Each number is 50 + 15 x the weight over its row's rms, rounded and kept within 0 to 99. Layers, rows and columns count from 0. The size before them is the row's rms in percent of the matrix's.

# layer 4 attention value, 128x128, rms 0.135, rows 43-63, columns 64-127
135:20 37 44 52 58 50 50 24 72 63 53 53 55 75 63 45 44 60 65 73 29 57 26 64 47 89 17 40 65 70 63 18 41 60 50 52 42 49 41 44 35 21 78 33 44 58 36 51 55 71 60 30 59 59 36 63 43 46 55 68 28 30 24 53
132:50 59 96 58 50 51 52 59 53 39 56 28 78 37 48 25 69 58 43 40 59 50 62 55 53 24 32 41 57 94 23 52 46 56 39 48 55 42 63 55 22 55 48 33 43 42 49 49 36 98 49 61 63 63 57 27 46 57 57 75 77 27 38 44
154:52 46 43 59 55 38 49 22 47 47 55 46 76 62 22 27 68 44 51 33 71 49 74 33 61 17 58 48 36 64 55 39 32 82 35 61 63 52 54 67 22 64 55 65 63 44 52 51 69 86 42 75 41 49 29 41 48 65 54 64 47 31 27 26
124:43 66 99 44 42 51 73 67 48 54 51 59 39 31 71 44 43 60 57 44 37 18 57 49 39 50 49 39 69 53 69 48 63 41 75 49 53 60 49 30 33 35 42 53 21 45 30 32 28 59 64 35 56 53 73 69 48 55 64 55 84 60 52 39
155:62 48 71 36 64 54 69 64 42 63 53 57 47 76 57 80 24 41 48 46 23 16 35 45 25 69 65 63 50 44 49 68 58 27 66 63 57 59 53 42 52 24 30 23 50 47 29 60 33 48 77 54 44 40 53 50 59 43 49 33 78 50 65 55
118:57 52 31 43 42 64 31 58 44 25 57 38 59 51 41 51 50 53 54 64 78 62 63 76 44 50 65 96 52 52 41 47 63 41 60 33 35 32 41 48 59 45 21 47 54 44 71 65 40 47 52 30 49 66 54 39 49 50 45 74 66 29 43 58
132:25 52 42 40 59 61 25 42 82 68 43 55 20 19 68 56 50 61 59 54 65 55 36 46 41 64 50 51 49 37 55 46 36 61 68 55 37 62 16 59 34 30 58 51 66 62 47 46 43 68 28 60 43 54 31 55 53 41 57 44 62 76 26 31
129:43 52 63 43 32 71 39 65 48 35 54 42 71 28 50 49 33 68 57 72 63 82 38 61 29 86 51 68 49 60 54 48 51 55 36 42 18 57 27 24 40 63 60 53 53 33 24 46 41 57 60 47 44 45 35 82 55 39 47 84 57 11 44 51
133:36 56 54 43 52 52 25 35 51 28 61 65 59 52 73 34 53 64 52 67 52 69 48 67 51 55 25 68 68 75 76 22 27 50 40 60 34 44 19 50 48 46 68 62 62 32 55 33 63 61 53 62 35 53 34 65 49 34 55 83 63 28 44 48
116:57 61 28 44 57 51 24 72 77 73 41 74 43 34 62 43 47 48 47 57 58 48 34 29 34 49 61 48 20 29 65 64 60 58 49 45 54 66 37 67 53 45 49 51 78 59 65 39 61 51 54 82 47 26 25 56 63 45 51 45 26 61 58 77
146:53 57 62 61 32 52 30 73 50 44 56 46 62 11 29 28 43 57 46 52 60 58 67 66 47 36 74 53 67 51 53 86 29 22 77 24 51 47 67 18 21 42 28 43 49 51 56 67 68 65 79 32 52 63 57 34 44 61 47 77 60 40 33 61
107:49 45 59 51 54 47 75 44 51 31 59 76 87 54 64 44 63 69 68 61 38 53 42 45 37 57 53 49 77 49 69 21 44 65 59 56 19 68 31 36 52 34 67 51 38 37 56 53 42 77 36 50 49 27 43 82 39 51 56 70 77 18 63 21
122:58 47 45 49 79 31 53 55 68 48 47 75 54 66 53 48 61 35 53 39 54 42 64 25 58 38 45 14 49 47 58 25 59 70 43 78 38 58 41 46 42 63 83 59 64 40 48 50 68 86 58 74 37 33 44 54 50 62 53 37 24 33 49 48
133:44 34 37 55 38 73 60 44 40 32 51 24 62 65 19 57 45 53 51 58 59 75 46 53 38 65 69 86 46 55 37 67 80 48 53 43 47 37 48 44 62 44 16 38 45 39 65 72 25 37 39 49 74 62 34 43 45 54 56 61 58 51 33 40
171:49 47 50 39 49 36 52 46 54 44 65 57 58 74 62 55 41 27 48 41 39 35 47 61 62 44 35 50 53 56 57 44 17 40 59 64 62 48 66 91 48 36 35 50 36 65 54 68 54 48 53 77 45 58 57 31 55 51 46 28 39 61 58 32
163:59 36 69 56 18 46 50 39 68 33 54 58 30 66 43 38 61 46 43 47 63 62 53 61 64 34 44 48 53 51 32 54 37 40 85 62 47 54 40 90 73 48 41 50 33 87 60 68 25 42 51 59 57 60 35 46 39 59 47 30 60 49 44 50
139:70 51 17 54 72 54 40 70 32 55 56 31 72 32 53 43 51 24 46 40 70 37 72 55 59 28 53 68 54 35 69 47 48 64 31 30 60 39 64 47 63 60 40 65 76 27 70 53 79 47 19 38 44 48 66 23 59 44 37 30 38 37 71 47
127:62 51 19 41 75 49 68 47 28 67 33 51 31 55 47 77 52 40 57 29 39 36 26 24 39 57 55 33 31 16 41 51 78 74 17 41 52 61 55 52 67 68 52 54 53 41 34 44 48 15 36 27 39 35 56 69 55 54 53 34 26 67 65 46
105:68 34 18 52 50 46 32 77 71 40 45 59 52 39 74 35 47 61 51 68 60 65 30 65 62 51 44 54 64 34 51 54 44 27 87 41 48 58 21 50 71 13 49 38 54 69 30 76 45 52 64 41 54 58 46 44 53 41 36 51 40 21 49 56
124:60 59 67 43 35 56 42 44 41 49 60 46 54 54 43 53 64 29 48 56 47 62 70 54 52 49 51 68 33 68 48 49 34 55 39 54 50 34 66 70 36 60 30 25 49 29 68 53 55 45 75 71 16 49 45 29 59 34 41 49 66 35 49 55
167:61 50 46 53 25 42 58 33 57 48 43 55 52 99 28 54 51 32 42 51 44 35 65 32 44 52 48 38 29 52 38 34 78 49 71 70 55 44 49 64 69 58 60 52 29 64 53 57 42 70 73 48 59 55 68 50 45 62 54 27 56 41 34 55
# layer 4 attention output (transposed), 128x128, rms 0.189, rows 43-63, columns 64-127
140:54 61 47 56 18 60 39 43 35 34 46 44 05 46 40 47 68 41 38 49 50 46 63 44 56 79 49 61 35 42 40 65 50 58 34 52 67 43 49 52 39 40 29 52 35 22 62 43 52 57 48 38 75 57 35 25 60 38 46 23 60 62 57 75
127:23 49 60 53 35 50 49 32 58 60 16 46 44 83 72 41 53 57 69 68 41 58 45 52 64 45 31 61 25 42 42 65 46 72 36 25 51 56 33 77 76 48 29 43 83 67 67 57 68 47 40 25 56 33 50 81 61 40 37 55 26 67 57 44
145:40 40 56 62 54 47 47 43 51 45 48 48 22 52 70 36 24 49 54 69 55 49 38 47 50 47 21 61 54 54 35 75 62 75 56 39 38 46 28 57 89 66 26 53 57 53 63 65 36 43 82 37 41 46 54 88 51 33 37 46 42 79 61 41
133:40 51 31 56 32 41 37 37 56 64 30 30 66 55 41 48 67 41 51 66 50 59 53 55 52 55 67 43 48 08 47 48 36 54 43 78 42 36 42 64 62 57 57 49 88 46 57 37 57 60 21 55 34 44 42 13 51 75 51 49 47 40 60 45
148:68 58 40 55 43 55 37 56 60 51 60 43 28 34 39 30 72 83 52 72 70 59 72 65 51 51 47 35 64 18 60 36 39 38 36 58 57 58 70 41 10 54 65 37 72 57 43 50 50 63 22 68 47 60 62 55 41 68 52 58 40 34 41 52
123:58 57 56 35 65 48 48 71 66 49 42 62 54 65 52 78 61 47 45 42 44 27 29 34 50 41 36 47 29 63 46 47 48 45 40 48 42 62 52 49 16 48 54 46 35 74 43 57 63 62 60 54 66 36 57 99 59 36 39 31 30 63 59 55
128:48 45 41 66 47 57 55 34 59 35 49 59 52 64 37 56 56 30 30 78 51 48 57 53 52 65 32 56 62 52 36 60 47 50 69 66 43 29 41 50 53 58 40 66 23 16 46 55 41 21 73 45 45 34 32 42 53 60 58 42 55 45 75 65
136:51 50 62 43 31 40 31 42 19 69 31 24 49 56 76 80 73 20 44 30 47 42 42 53 54 57 48 43 36 47 50 45 31 58 49 65 58 42 61 48 50 55 54 44 42 57 66 60 74 56 43 45 81 43 50 29 66 46 48 36 72 63 69 60
129:55 57 49 48 34 56 40 51 35 52 23 41 52 68 64 73 52 14 44 50 39 39 44 36 52 69 49 52 21 57 22 62 51 59 37 56 40 34 50 51 63 38 36 55 34 68 65 43 56 51 72 41 89 34 46 43 68 71 31 27 57 71 53 58
126:44 35 41 55 62 38 58 26 15 54 46 34 52 59 63 67 41 49 43 43 56 66 54 68 45 53 63 40 99 59 55 39 39 60 71 65 54 23 57 57 61 56 63 67 36 43 26 39 47 36 64 61 38 50 54 16 55 44 49 56 70 22 54 47
146:34 51 56 41 66 40 51 44 82 72 23 33 52 84 52 92 59 50 56 42 54 30 24 50 50 40 42 52 28 50 46 54 58 55 65 74 46 45 31 60 52 75 47 31 57 53 57 53 70 53 35 36 46 44 45 86 45 39 55 51 28 42 75 45
113:65 73 43 67 35 71 24 41 43 61 26 25 33 47 48 73 51 23 36 63 60 46 61 50 50 65 55 55 27 24 46 58 50 59 31 62 36 23 31 58 66 53 44 60 46 35 71 37 41 59 54 46 44 41 45 47 51 55 37 23 55 73 52 43
126:36 50 50 69 37 60 44 31 24 54 60 34 26 36 56 23 31 44 44 71 60 67 48 59 52 49 62 54 73 38 41 62 53 71 54 48 52 35 34 54 92 58 34 54 49 42 58 43 26 45 58 45 31 56 54 08 49 36 47 63 57 51 64 41
135:55 58 74 40 63 52 46 76 60 47 69 60 49 38 61 71 61 60 54 35 49 36 42 47 46 50 16 48 53 55 57 41 35 43 45 45 47 79 65 47 21 40 56 38 51 65 45 74 73 56 49 53 48 37 66 99 59 19 50 37 44 63 60 63
156:50 48 37 61 51 49 49 41 74 29 41 64 00 60 40 26 38 99 47 76 53 47 76 50 52 52 45 59 61 41 41 51 65 59 45 42 45 62 61 37 43 55 44 52 56 50 39 38 39 59 57 62 55 54 56 63 53 64 55 58 37 53 50 60
152:39 72 36 42 69 71 68 56 68 32 57 66 54 50 22 35 52 50 57 55 26 38 72 51 51 48 63 79 61 42 49 41 82 34 58 36 37 49 58 31 29 22 56 57 42 28 29 35 53 54 45 56 26 37 45 54 42 47 53 54 46 55 74 51
137:44 28 65 38 65 38 49 63 54 54 48 75 57 65 61 59 22 88 48 53 62 56 25 45 45 29 54 31 33 88 50 51 58 53 50 33 50 58 35 58 56 83 56 53 37 70 46 62 35 44 80 53 67 67 60 82 45 42 50 59 25 56 15 42
124:69 40 57 53 55 42 55 60 32 49 75 56 70 16 54 34 42 54 52 35 59 64 57 58 42 44 52 45 66 63 65 37 40 37 54 44 55 53 65 41 51 44 61 55 55 44 45 61 30 41 54 69 40 72 48 08 45 48 53 58 71 24 23 40
111:55 72 49 26 62 57 64 49 64 48 33 61 43 90 20 90 62 55 51 40 50 33 61 48 55 54 72 84 39 63 45 45 81 41 51 63 48 11 57 36 18 37 58 62 24 25 42 28 55 51 52 46 52 46 32 35 36 38 46 42 43 41 55 59
131:51 43 60 48 50 45 67 65 73 50 39 58 31 57 67 34 41 75 55 64 43 43 40 45 51 31 30 40 34 53 44 48 58 40 41 21 45 82 63 38 41 50 52 43 69 82 54 72 52 55 58 49 91 47 71 99 52 71 38 61 41 49 35 42
149:60 61 44 63 47 56 41 59 37 25 81 45 07 14 39 22 59 51 47 73 44 50 49 58 51 54 61 40 92 38 67 59 38 56 31 42 54 80 53 47 22 35 37 50 44 49 41 51 48 63 44 59 31 46 64 91 51 18 49 44 43 70 67 48
# layer 4 attention query, 128x128, rms 0.122, rows 64-68, columns 64-127
088:29 69 63 62 35 56 43 46 23 41 53 44 51 57 44 63 40 53 37 53 78 62 50 41 48 36 33 55 48 56 74 56 58 51 56 36 19 70 42 56 27 41 47 30 76 53 52 38 72 33 53 52 30 55 22 60 62 41 59 29 47 19 27 58
084:56 49 63 45 39 58 22 54 61 27 41 21 39 64 56 73 39 56 46 69 67 62 53 76 60 49 71 61 55 67 58 28 65 51 41 71 46 45 34 52 54 67 75 62 54 47 55 70 49 52 62 45 64 54 56 43 49 16 56 40 47 76 33 44
086:49 43 75 39 63 74 78 43 66 42 57 72 00 59 48 67 46 41 48 50 64 34 41 37 75 68 53 68 33 44 48 25 51 60 61 47 39 59 45 37 41 47 56 43 78 59 65 70 56 16 81 64 32 48 50 57 41 27 67 70 60 62 46 27
078:79 56 60 58 27 48 66 53 16 66 55 45 62 59 46 46 41 37 32 28 52 67 47 47 61 76 43 58 49 49 66 45 49 73 20 41 56 44 44 58 62 44 43 51 55 44 72 47 81 42 37 78 48 31 44 42 56 48 51 49 42 35 23 54
082:39 53 44 51 65 50 43 31 58 67 55 50 31 50 59 24 61 54 30 41 61 56 54 45 41 66 61 49 31 61 50 38 38 55 81 36 29 58 71 55 62 44 59 72 00 40 47 69 49 52 58 38 43 63 61 49 48 77 52 46 28 39 24 40
# layer 4 attention key, 128x128, rms 0.114, rows 64-67, columns 64-127
092:49 68 30 54 64 44 30 61 66 54 53 42 51 37 75 51 54 44 61 71 47 40 43 47 46 51 43 40 42 28 32 63 43 59 55 54 54 32 65 48 47 36 57 64 53 32 49 57 45 59 31 59 55 63 66 32 23 26 39 43 51 71 52 61
087:65 17 42 66 52 65 27 35 41 14 54 60 44 71 36 61 55 46 31 29 44 63 40 27 61 55 46 36 76 41 40 53 66 39 62 41 41 79 55 58 51 61 48 39 98 66 51 58 67 62 28 41 51 42 70 57 48 79 58 51 49 30 55 43
088:55 46 57 60 63 58 51 39 42 47 14 52 57 45 51 61 71 40 42 33 51 56 53 54 56 55 40 52 56 28 46 79 52 71 37 29 48 70 68 47 26 37 35 70 30 62 17 62 45 70 36 37 66 23 44 52 41 89 47 49 53 57 64 37
081:20 67 38 35 67 57 43 58 74 47 51 64 51 44 52 71 49 56 64 75 52 44 40 49 51 44 69 45 56 54 60 53 37 53 55 53 65 57 69 56 16 45 56 59 61 41 28 52 68 43 30 39 62 50 58 39 22 53 22 40 38 58 54 44